From a checkpoint of a small transformer trained on Wikipedia: 6.82M parameters, untied embeddings.
Each number is 500 + 25 x the weight over its row's rms, rounded and kept within 0 to 999. Layers, rows and columns count from 0. Numbers have three digits each. The size before them is the row's rms in percent of the matrix's.

# layer 5 attention value, 256x256, rms 0.115, rows 126-127, columns 128-255
126:513514471497490512496505507501518504487515518497558474476553501472496469479508458515499510488512495512527505508483492480487514488516479467486488484546500504502500514480498549564512469468514509526507508508491501503495535463560563512449499500509493506493507467541527495502541499472473522595510521503438458480498474527517468492494500522470523497516477497467493470498530530502482526480494
136:504524488526486488482486520539498491497497505550497483485516500479521508479542512507507528530530525529449484500502508525509470532488489544529450523472461483468538471517529502481485512489488495473521489484516531489511529509505481547536493487537488541514518489518480486500497481510510423506455501533496478517489501499537543499491527526505453484522489507502476513526524504490469544527433
# layer 5 attention output (transposed), 256x256, rms 0.109, rows 126-127, columns 128-255
114:534492515478480485506477473468518468484507518536486493507513472498492500478524534504558483496489537498484511508487514529430453514504448486543468494502526497528495468443465506502504523512527547573497525479528475501486530523537502488491512503508483513535510526478522489526516486503502485514501506495508495504510533489506518449508535486458463532476482480494468429489536490508519543461493
120:471471521509488500509538458475442522476467498498454511494552540497527501484490494523518454478494548497500516541458479517522471494510525498495472496490493509502519498506443447482522519515477479474486504500498509502495490468512543508529495530506501503507497513528499524473450558482526478492534552510484491454477513491535508517473529482521462504459510483471494490512542483519494468487493
# layer 5 attention query, 256x256, rms 0.0989, rows 128-151, columns 128-255
074:514495520496454533516505501476500463425506521469522508522510533535511509463509469487497517474464433480549482514489510519470490487514538482489559517474509500463489516521494486494469521529533502497506470490522485524428533509508479545498544505507523477526492466492536507508558477512489483488514481533506499545512499482501520465503470465524514487523492469514520507486499509528500489520528
076:511509516500473521526533536529471567510524530502510508477513500459531523539516536481514500474464475500478494477529489500512513504535547485530488460524464477530504526483533502494494542548505549508496477486516465527527519508464521478502506505552507535478480525454524492540540525516519549522509463488517514515492494481507504501466477487483524536487537486496456508476492513457466514506523
077:518506510486538489526515513487496510482502482501497463496470517471533516550502528481505551527535475496477514472519535517546518519458481528500503495464514453512501491454528461485501490529541530510518476525483523498522479485491486483527558482488507594465505532516487510506476492483549526498515538505483501526477464498490495494503503480541500491536518492525507468476544472479497497490499
082:471526489516510510505499481490465493497482517490522496492501499486495523507517547534519508504493456525493456508480480487489512511520501490497469506457533503517503465527498492545506523458526547488490537510496476534493523492445547459520498519499493533470453517508496507544487509566509498437560524568483489485565528466519492509524536484533499503502508434485461506492557512523453490503488
087:488505517504564487504463488518530475477519473507502491576515477519463504490493489521475492523513508513505545540474492521486464513526483496490498508489507476477477517475509517456551460518488507486484480528477498499501463513479506481486523550474500535485529474531510515528502540499458502543508499503503526482485522489502453474515489539521502507530468484571482472502488489520546512512515
087:500484494476471489520486434501524476495560499478475487418469491462514535489520514505524468487484516437509497477498534521502465518492461498505480501484472513457522502484492504486520422500511517488542489497533468480492482473503494549505504480501520502499529471479471524442517492504473484517455469517517521481493519499477476510517524522474496504497498517505509471546476452507496532452552
086:484491509510487495508479501528453530539531541511519504474488513515519490486536490451533498505464501517514507483498483457522514492473507468513526518493510481517491535508509488519492530493552539522468465484467494502491478443509483474523496474523484502537487452529492510499555477504545484498485504457529461479466454520544485496480512499502491482476486526526495453455523485476489485469556
086:555514547471476506516491514531505521504502547507456477504515495497482469491466498504536472436532559536520494506475504562511502503484509508475512496540541547440462491458496547490472473525534495500505488489533523499462489472503500496500487464514520534493484488457530543473528498493489459507530489484480539527478517490485491493485546478537522518525512489520509455488506500497487489511504
090:477466503585508524491500514499486496489500494524547507486517493535547500486484512484508492488518454535536505478514466493506519481550476522507510490494504490475512510478520532483509496531492494512519497489483487527503529500492498507453448532520510489515543531522543502497467506536544526519512500501515465513481518527512498489510471475498481515509491494479490504511523548496542488504460
104:459496524478520513512496525497525531548500536515536530507520504478468491521494452495490528416480503543522495480518479478481477487500523482512546502481511508532507485536509473509491530495511493470509539503466482491487495499477507473496452484464463475520481512506483509469511499533516520541544479507487557524499462537509526500488453490504493530526523496544508489495482534516484493504452
110:515530478503484503497477489492526512517508531514481470497532505508523505517521517526465541479494513482501491486511516471495504468501515525526487510529479487516482485487477486564496520443482466531473490487473510485551475521507475503494470445477492477494522488501472479486464540526478538494492529509507478502491536478488572491492470528489454529492547519515475488529528485521486530471484
095:509502493515548513523523520534495493531478505536525544515498545513480492494518530523520472487469465559486490506512482512502468535498533496503507522474469428506512517498482518455491526549507515511553496505522474478489486514534519484446491524467505482429526558519528508466521523523521483483505498525496502526498507497487520512541473484513542473491470489453480517522519516513530460484497
097:510525471486495469494498503441499504471464429476521498441508490481521499504517507476504491459554497532503506505506482478499467539517531453506525507429496490509526483536506495491462480519516515471526472462520467485475509488501533500510500526562499468504488472484491489533506517487483490530519483515482537513483506487437500523483464528498501542544480504513518496503530482529514500492489
113:535524489545471510507498517480515457495513484484534494506514502535482489489459516504482501478533514452516473473520506523486471572486546478525546490482477484507528471496491521479493466495486484501519497474475508510454486501532523494495465483477472494475476493500449496537528506500533520503502498467507521521454526534533510472481464529481450501532538478503558527486514469489502495477466
109:480515534538536498490446462508502470503503511506426491509529536563543518483465510520511489502528491550511563444516489530469485482482454496532475505493512461481482532489480494538531505445479517524499511477495473495538478495483468512481526479471492518496503507474491522466468538528450496530527502546445500519455507518498501485467475489495532532478476551503493520508523516545478484467492
107:524459515512507486495454566542535509487521505504508492531438491484535468493505464504467525532511486492510504505498480499493497484499497519508545469526504491518450523482515480504540537549489568492486472487493504468493534491512495569495481538509496526491500495493479511514436519505490500477460499530545433544528463497501476507493538510489496491517498529482457489512543509526494482521543
108:501520532527473478507536505513438551514509510494450513490520553507508498488475491513491537469526487531494499516536510449508538497511505526510537474532477526510515457459486477507485494501490491484525551495517479454466501513532531471490509512502458466539494482500491461495525506510488498497488496505480547517470482549492479486515492474491496475511481506512478518488509544474557481449491
131:572520539525480507489485444555544474503521508500524493526486463497464492523522503496407523476522504520495499536500493532497488508489483490488493498519485516474515468475483491535494489529553484501499480476520480506461521528477520563476535491461475516518496502530460490488472516502454490536455475507496487503509517544479546467519494501510529490495455529492521491507560500489508526499500
107:471516513456499509507484520428478504548490515489536496519475517535504497494464479504566509506469468474493486458549512487533525482532534514501485518526558471523521502521538530488526511501469519498490534514509520479522490504502487523486476495464494511521512495464505513518522442481503540480505517493500492501454519507474483504495539480492506512505529512487556509508469520482519480498467
103:535457518465488497470490482508485510439507496493509552546495509506508449489526484538519518507491505535433522561510520546505494464512519513504491502510508534472496530532500513520458465528455490528494517531519510475523554496528450491505523480449524485513482526525477486524434462482503482561558474518525474482502511503530452503511526496473535499488522477520473516500480482512473516489495
113:434483514499484519520527511471520454496473470543520451535474470521481515507502479482540491482490513502493443519507488469469500540544481469523551531510517515511544507490463502484499539511533525531523500472461476477525463521500474521507494504507518475522531477487499547509475543445472499485485463506483482477497483554509552500518506525525467471529503495488543507502471504474541500503504
107:472510522481469531476544501430520515490499505491500499499501466505507512484504503506481469445507441474549520531514537495508509539504485479485520468528480483470510519476535483470527506494495505530456505528466526538484464525486508494461486470530506462575493518532509488499484520471486518442471480497518488511463486489486469493524507530511443490492517480464532507485524505544529481498485
109:520492530521496466501461466517532513551505504525535474493495532483496493469506474502478493517525518514509495487493493501538506472522480519525522504515502545500476510465528474492526476500543445440514511491473497457497534502488482483492499502452463513511461496515487477486435506511471499490507463487498494497483498537468469510469485475488538493499513519468498494517509524542464523502470
116:529489499538496505459442462472551502495501486520535510486503481490502502514494511515515506529486519494509509548525521517487499465465535473492486544501495512486506512504542501537514472506516577514506482487532513495514486499537475475520545495452471501486516500482520459483490463473484458517513485505500512532491524517496496526476480525527532449501498481525479501501539480516485522539518
# layer 5 attention key, 256x256, rms 0.101, rows 128-150, columns 128-255
075:500530504472503467492539509537531465491513480477491522508530486484481500517474476511532528524536523468547511470517498530475517509517489511501508514481497498468462509542509533479495474538498515465549507489535511544516516536491509519476505535464511486456504478507489515541472525509485489515512491554522504460550502548501451512516483504488490495496461537482487497525506526508527521535511
068:523501498501508554536480553475474493492524494516499522471550526520489531531505498494516492524509484522482454468495529510465479509510531511489490533510511538528495459513500536544515514491459483494496518480505524561520476482480497541494502490508541455458511492474517493557511513479492499508451509499497545498530466515492494485517467494523500502455551500491470489483499516536491495534504
070:499456530506486486477519513507505501497513482518482530471539545488519526484526506530515487449529474490490470475546464486478509513492477511517471515524495509457445515468510503470497520490503452502506504548510534482444500541527496536460437497500543481484481499502518526479536490483499508534483519508501501523541511567518472516511514532489556521491484469493482528506492517519514520507526
079:520535529479520492470458492488519506520489519516465523521512451503473506505481458472529500491496502502516492521501520533502534489508453499461497510525490495574540527471529524505494482528499506450502491498504533535512505444526503534500448525497451518466505504446486482481486495529530483528536495516489492521503508496539518491523472487489520516509521501516539522523489546523500478509486
079:445521533476470490510482543477523529487462487515511548537455499516509478483521523531510500494502525488543501479514511496522473501483474538476529490537510515503497489505498489449519514495490530498453480481541488514502536486487510528476525523475503494526556500487529522508488508499500550463493521485479580499465482565483490492478464506489521448471527523482454499524520532544524521487491
079:443515476520476546503549494502532501495479488487542484483514513496527496495494498498493458473479494519499508523528465517512488497491530500505466474496489535504504497488483485531433497466468483522476494479494456477507495448483500497517483511494478454515527466484492488433470489441484524529514528526499488496493470513556506512500483512523482497496464478511437500489478496445467501475508
087:406497465516525543489507512474460490511503500513514537528489491483519510486502542513484562471489541514534471520474517520485516465521495493516496480541520499507516474523536494499525486491528468509555474529548468537498494496497508475534500506436560463465496514516473468465500486531468486489513486501470479485515527480478499500546499513443542527501510502505434466454468456485533503541510
088:465482487509460526480527468515488475546538498500491517506497491497545476483510539512531463531500511521505493493514511489463522524520534562529504514513467509504498493512463498522504480504440455509477507476550534481514493474518479513491523498457498493528498535488459514466504472511499482510545547504482493479443455498453504513524520543473457493501487479528499481441464512474507506463507
090:515532488437477541492515501500477504547510490544509478490504500442517516490506534498516498506518499494467542513496514469498483475525531522476519500498509492522463545502545532517469500488528491502527501471488487499469538527503529489548506479511536515486476532522521485488513546537494491505547539481504510493540518491547498473548505519504527516515555535478514491527520508526476491530504
104:509537463495490521545476487490453511492499522538502491486489502502496547492501486485503521514487555473493507502489476491487475489512515546505488537478504477471447527496496494504470504468497468497538498522475486508452440516497472521484463505451477502468493520516533529491495519571481489510492490466533503505471520484511538501550535503483528543512490527494446518517520473531483529535477
110:493510536499491486477464515536536515486483493471515508479498511511507470539455468557509490499527485549551476459491494526502481499484481489476528460476460475507492490517527498451454476511484549485469497513486505507490527512512543515492494498498538479512529516501464500500511445492517525501499506486494514469479523520463482517507471476458507505503450521468581496461493539500539512476526
101:469529485501501498499545540486470486516538499479512504480514500463496475459467493500508505523529519478449496500515482483502476498498535515503524483494550462488471482535531526495504504506466494501513478476490532497500493496516514444577531466507492515517479504475446496494486515521488504470515527483471490470492520505545511511502505510484542464482546492495486484497499464504487500529495
104:476551460463525473510467504457500516495488497499520508478496517466480533460529499483459489491506542501476533524514463515466502487515496499481517486474542500532439473475521468504528508495504473543494499526529528474475500493484494522530484536508499510509486483496525530478521518478495529520495521491505503495538526485536487492481508504502543541537538504513485527533529451480541535528458
099:525494501463497523465489464499474492543516473503483506504507462470479564504535497546514516472508523536482502506456506497494469455464499504478477455543541494510496458516485458483532479543543522499483494487544490508520483513477488501497493480503467508559493459500483441483463561519500483523527481489498465495520531465516489526502467468497509470485509501511438485495486476486518493513585
099:512507547513501512500495484527545464487486497472514488506505496528505484517489476513494502467511466476496516472490456524498535524489480481481465472510486532515523490498479476485491518498553490490456472490468487470515471509528497516482495514526486519492447495500500554482534498520468522482499506517495523486504462552494518490506509480492510522490473514491524534492478540519510488530494
103:432509512496482507487510497515543493517484550485493546507524488475487473476494508461516462475509454491587491493493509451538498541477510492505488508530540508486494519549506518496552536457466502466542518528483496483511451511480494517538505471500510507532516505492500492488460516506521520515496540490485439513512538547504507472491514517526503495523556490518525466488514495503535510499496
103:527541490462515470489487501506483520470514519526508536469515488533521512528519499451489548499506522468460487526496493516496493456514522513496502484496514478521432505494549526489523512480476530523460535452504488509489470527479475470514513468491506535457466500526483486473555478488477469493472559489500509527470509545510489497474499511458520532512488535474489506494503485504452490518466
111:465503489474510503550470493457522487544515492513485505562475500489520504518537478502506497536550505508506482483492487465484521513522445518508486511501529473505537465469501508469523501511526522523514508526487471470511500478465494437465511553510489500527524541513518465504471518504496475483516484516518476487496502503449509498530520500495432519497556500470526489528498503503501460462483
107:520488522504521497517449506486521485480504495533508477497503489541518515518496483525550474465526485521497546518514488496560504523495481444480543492530448472510500526513546452513515499508492479470518508490524498480496540518502479520444508518494545509474481477520501489494551481441499502511500495494519524513460506480453441476459501510537532464499512563481527517504482546505523526471489
104:485500492503529527574499456508470496476502480493565522480459515523466488532459536530495539479470490511494469478515498495511532493514463518510505491515464515524548507530537488471447459494500508484509518539454515542483498531515485481490460528491501485491485531511511507485524525509485492481576514499512498563497463478516516487530478470422517501519508508505507514544513481480515549481489
115:495511510512508488558492487529532495525462515519482506486472502508485480481507525483493501537471517527478466516506469503517499503524496491512530513549465523537510455502497476486504506490480504495463508508516475482503508535479503549486482487479486489500483511507511527531488523448460472527513456465484445486541469530482470456476513508507504476489513547460469478490483537506497460519495
117:514524508490522460505512469530516519462495539509489444461497460514510527518519552501476509513496494500517468535519502493524488453464498529528475531530455551483492526450499496529562508490531509565531456528500499531461537485483458542495508531490542492453523505488493495541542493499518477504520508511486475529470503523512535490478472490521487530543505505485503488478523506489502479511460
099:512482506506504505507504479459520479515495510536518506497474513566506510551504487461517518509475488527534508515543515517506549507529463505545490493492495520499516495506476524513496499478487492507489484466498494500506468519482512489509512509462490514557500494488495471489518495559541494499500515488491504524464517529516467491530502488495521510569521479470484517519505479496556528478511